python train.py --n_layer=9 --vocab_size=32053 --beta1=0.95 --batch_tokens=131072
Each number is 128 + 24 x the weight over its row's rms, rounded and kept within 0 to 255. Layers, rows and columns count from 0. Numbers have three digits each. The size before them is the row's rms in percent of the matrix's.

# layer 3 MLP up, 2560x640, rms 0.102, rows 202-223, columns 448-511
115:115082205112113121087115154163146142138114152146147132125127127099134121100143098108198122114152120095165140155164151133155140109104130152108083110126163132097078150108113151128146141092111134
097:161121117097095135142101162118108163177119106136177136124141133166128114141136127154163115137112154127148113081182144132115182145123106126120137126150101064131134135134127115144141158127134124
115:137137146140119137100127126139111147123142152117158130068119151118114139110119161106133150120085140075127140123158107108090090077111173154149084156127140124155137134136053091119127124180145114
093:111107127113150102107130134155139105072158139155148151127138166145097135121085114098105157132122131107125118114153139149121160113086159157142124126156139167171109136138136112094146105137117125
104:109131114134139163110106210188142126149159111135073153125152151133120140151120116148148096098133143115124100135097101096167156133113143120081146111142107159104161130119138116152118106180112116
096:076139097138106106106117119129145212115137166143153142101171105141091166165138095109105102103122118131119154099115115157159135129043119112138122118145114150088124093147105126117169081132135132
115:159156103142098117095151112134181138118127104126109141080078125159163136149117112145139160135118149150132186088119096129142098134131118144145094112071118159129134119167131121145121118103142106
114:127137148140095151155149137108163136147116098110128134145132159149161120112106132117130135108107133131068126130156110110116135127113148143142106164133148124126114086114097133113106107138178094
090:096107134139077149093099160078126131164151108118164118149140124146117090092158137128132104151137136137083125146080101121106155124116119095118121114146156127147128112161124144122118115125154107
102:138118104126121124132094134141101118107112158147122077107117174066157130176131155108110119126109153083148121068097153115120124139127170137124133107114120189117135119128099108109106114175139057
099:117125194154116161123141107151156143130151106125179109121101150100100107133135118140128130102129132117106065104112107162134094136122133106126135131136115131111081099139104123112105132143135147
117:159124112135139110105103134156142117131101136130108142106082109131113125106131131158141122148130106077133149126117132124134158120128152115090160126108138142132104145136140110100101152157140155
115:163179128104149153110126099110154097124137156135190143106106166172135119159109163152144133167131115120154130097110112142113104100078116122179180128155154120140113105137118100114124133118135126
094:131133101099130105138114122137110128095139120118130099127152117146113107090092136122113144117177144113130183179099130164150132126077153149130142120131136161108086100154140100108116168152178105
099:106120094103168136151117151149084103079133102137158084131178132119123144158113149154126124124149122117110157091113104112097132122159155107152131151106127137109128147130144141156166101102167163
109:090158114172110166137121099162100125150126161107128144084169101154138119073074110121143143149137102119121158091149113140101113172109090135110133094119192141131080151121147163113161122142159146
102:146169108130136141134145214154120110126111129120110159131067125105131080120123132139127151182147137098128065133116125135131135094101134144151068148075167136164131137069111112121134169141130088
099:107136083104136087187107132092171096130112112141134192109127167103137097158154094161148141131108130112113138095143108123120114093141125103130168125157125121157110090106130119143094128130092174
093:076111080157127112169139126183137142065117130197139098114100145110136113140155146128118101156138088178156079100104141115146138141116111141116101129117096138114146099107154158173136106134128155
075:137172122161124117099153116107110097106150106141099180166154112133146124109088133138127131122105143105157140085110149130097132108111151154139152116134116152111161148114140127162119123092098128
098:098098147095143152134114116171092125116144081109133143125113146116136123143117099143128145064108106149112124116117144128127131124119143139112121171151149133106133083078108136120113148117131151
115:135177085103136156094149115124157153138166127163166174102122149147153141180113166139152132122144095103136152111135140159125123085137135151130160105126151147152086107141152140130098177120137144
# layer 3 MLP down (transposed), 2560x640, rms 0.0951, rows 202-222, columns 448-511
106:128110139136133126160123101146117100171126131165136175109133110126188175105110145120147138100119114124205148141101114147166112106147140160135087121118138150144114129075132109120123138072131124
101:107156161103121143122122092146107165095137117123139100148140121137122128150134115127118124137078170091138171149143164106141128143059124113122101160146121139099154128120110168145118137123141156
115:122132120100092124140164096103103141126118151148147126102116129113109160134117099132153142118135139136155140159115108133101130086139120149145145151139129109129143160127186053130128147080107145
086:130117168176130137141158116086116102112128164146164120159140109145132152120132097103102157114098104130121085139180091134086106143095113128122139105148095106136121142134111108105123106168108102
106:104131107079112176092125110143121107124152150111120153151134180159066114167168094092113123131110111116130103121088171126130100125152114158130114133106110098136135154123127148151101102241114128
104:092107125099111125117146139133129150123113084130129143122140120134133138125158157113156148120136102110135139134140144102129133146139098151113141129138130146125133143114117112130124122137114152
116:100137122142128083116135115100131132098116114084114124135212127171184123098142132116107148153162135125148117119096191137124140119183076127087141122173145126121132099130157131149116077151125103
117:141117120117160124150146150138125100149096092126115131143105182149132143170124111129170102145130175141145142155135145128143131126138137146158128173089103116142135097115123130143146184114143118
081:145145120097124156159157119132084130138084144129159126120114104105154150070137108129146138162145129137133102122130123130099096129125139124166140126122124080127170170116148104171119085095174136
096:182115185118161103121159132171143123116129117126146140090151144151161148174110162143118099135100115148131098131154125136199169101113095130124126144102107105110138109101153069159101114100069154
095:138136157154190113140134100114149118156149119123130150120107121159108132081122120129159117154137114117121099111124125131128110115138160131148122142127203137094183075135108142124131149096139126
128:111125136111159115105108090144125098097171143127099152097122102135126144124127121156113118112122107132175123103134120140126155163079175142157114140119107131132140132046101135129098125142112126
086:113136095108128097140134141115147136151103120131150154121117145118151131112123135130142138129129128154140114141123127109165115110121138139087162129123106162145130113141151154143118199133121123
094:190170106136142103159121108127141129131105116129120099129151113106120121171133128116143120103115083116136108156120106139102055123135140101126102133151078148161184134138154138136164131162132135
104:150087100092139143128142147102079091067135133121116138153117121194133142149084143159160129116146154155151154134098130108177134160188100124137130127052144154112150132109126163147144131137133096
107:119139119151134152141106086135120167118119124118096188102123134131131137147130160103165104102145134151117123138116155104096130127141121160144110169123153150140117109110072115140117139116109063
099:125132128137146143109143109120164108165084152148140102115139126120136111139136133097147112163132135108115140140122137135146085100109133164150109156169137122153139165175120136119123156150119147
107:110113132111066086117173099151127143165140154182142132133111095085137099170138120142130122124091141136159189122126097110129157133115115112158097138143136112099166120131131140168112148155149155
096:119102163143178067133103110122074146148127122111128116102086109116128104113120099124112131131127121103094114102125156162132147114166095121087164098171179095157097166164149173112112143111119163
085:159077110112125141188104152110108168117135148190136114133125117124106114129156141124154160138163137125103143128101112102137105133158113155131150140150155113141166099139141131105116160127114192
099:093111140118100129133113124156111154104114129117116186076076167121100106112149086151147108101130130173130096148124123125124109141143128145174134124122095102155104128118102153091143109099146119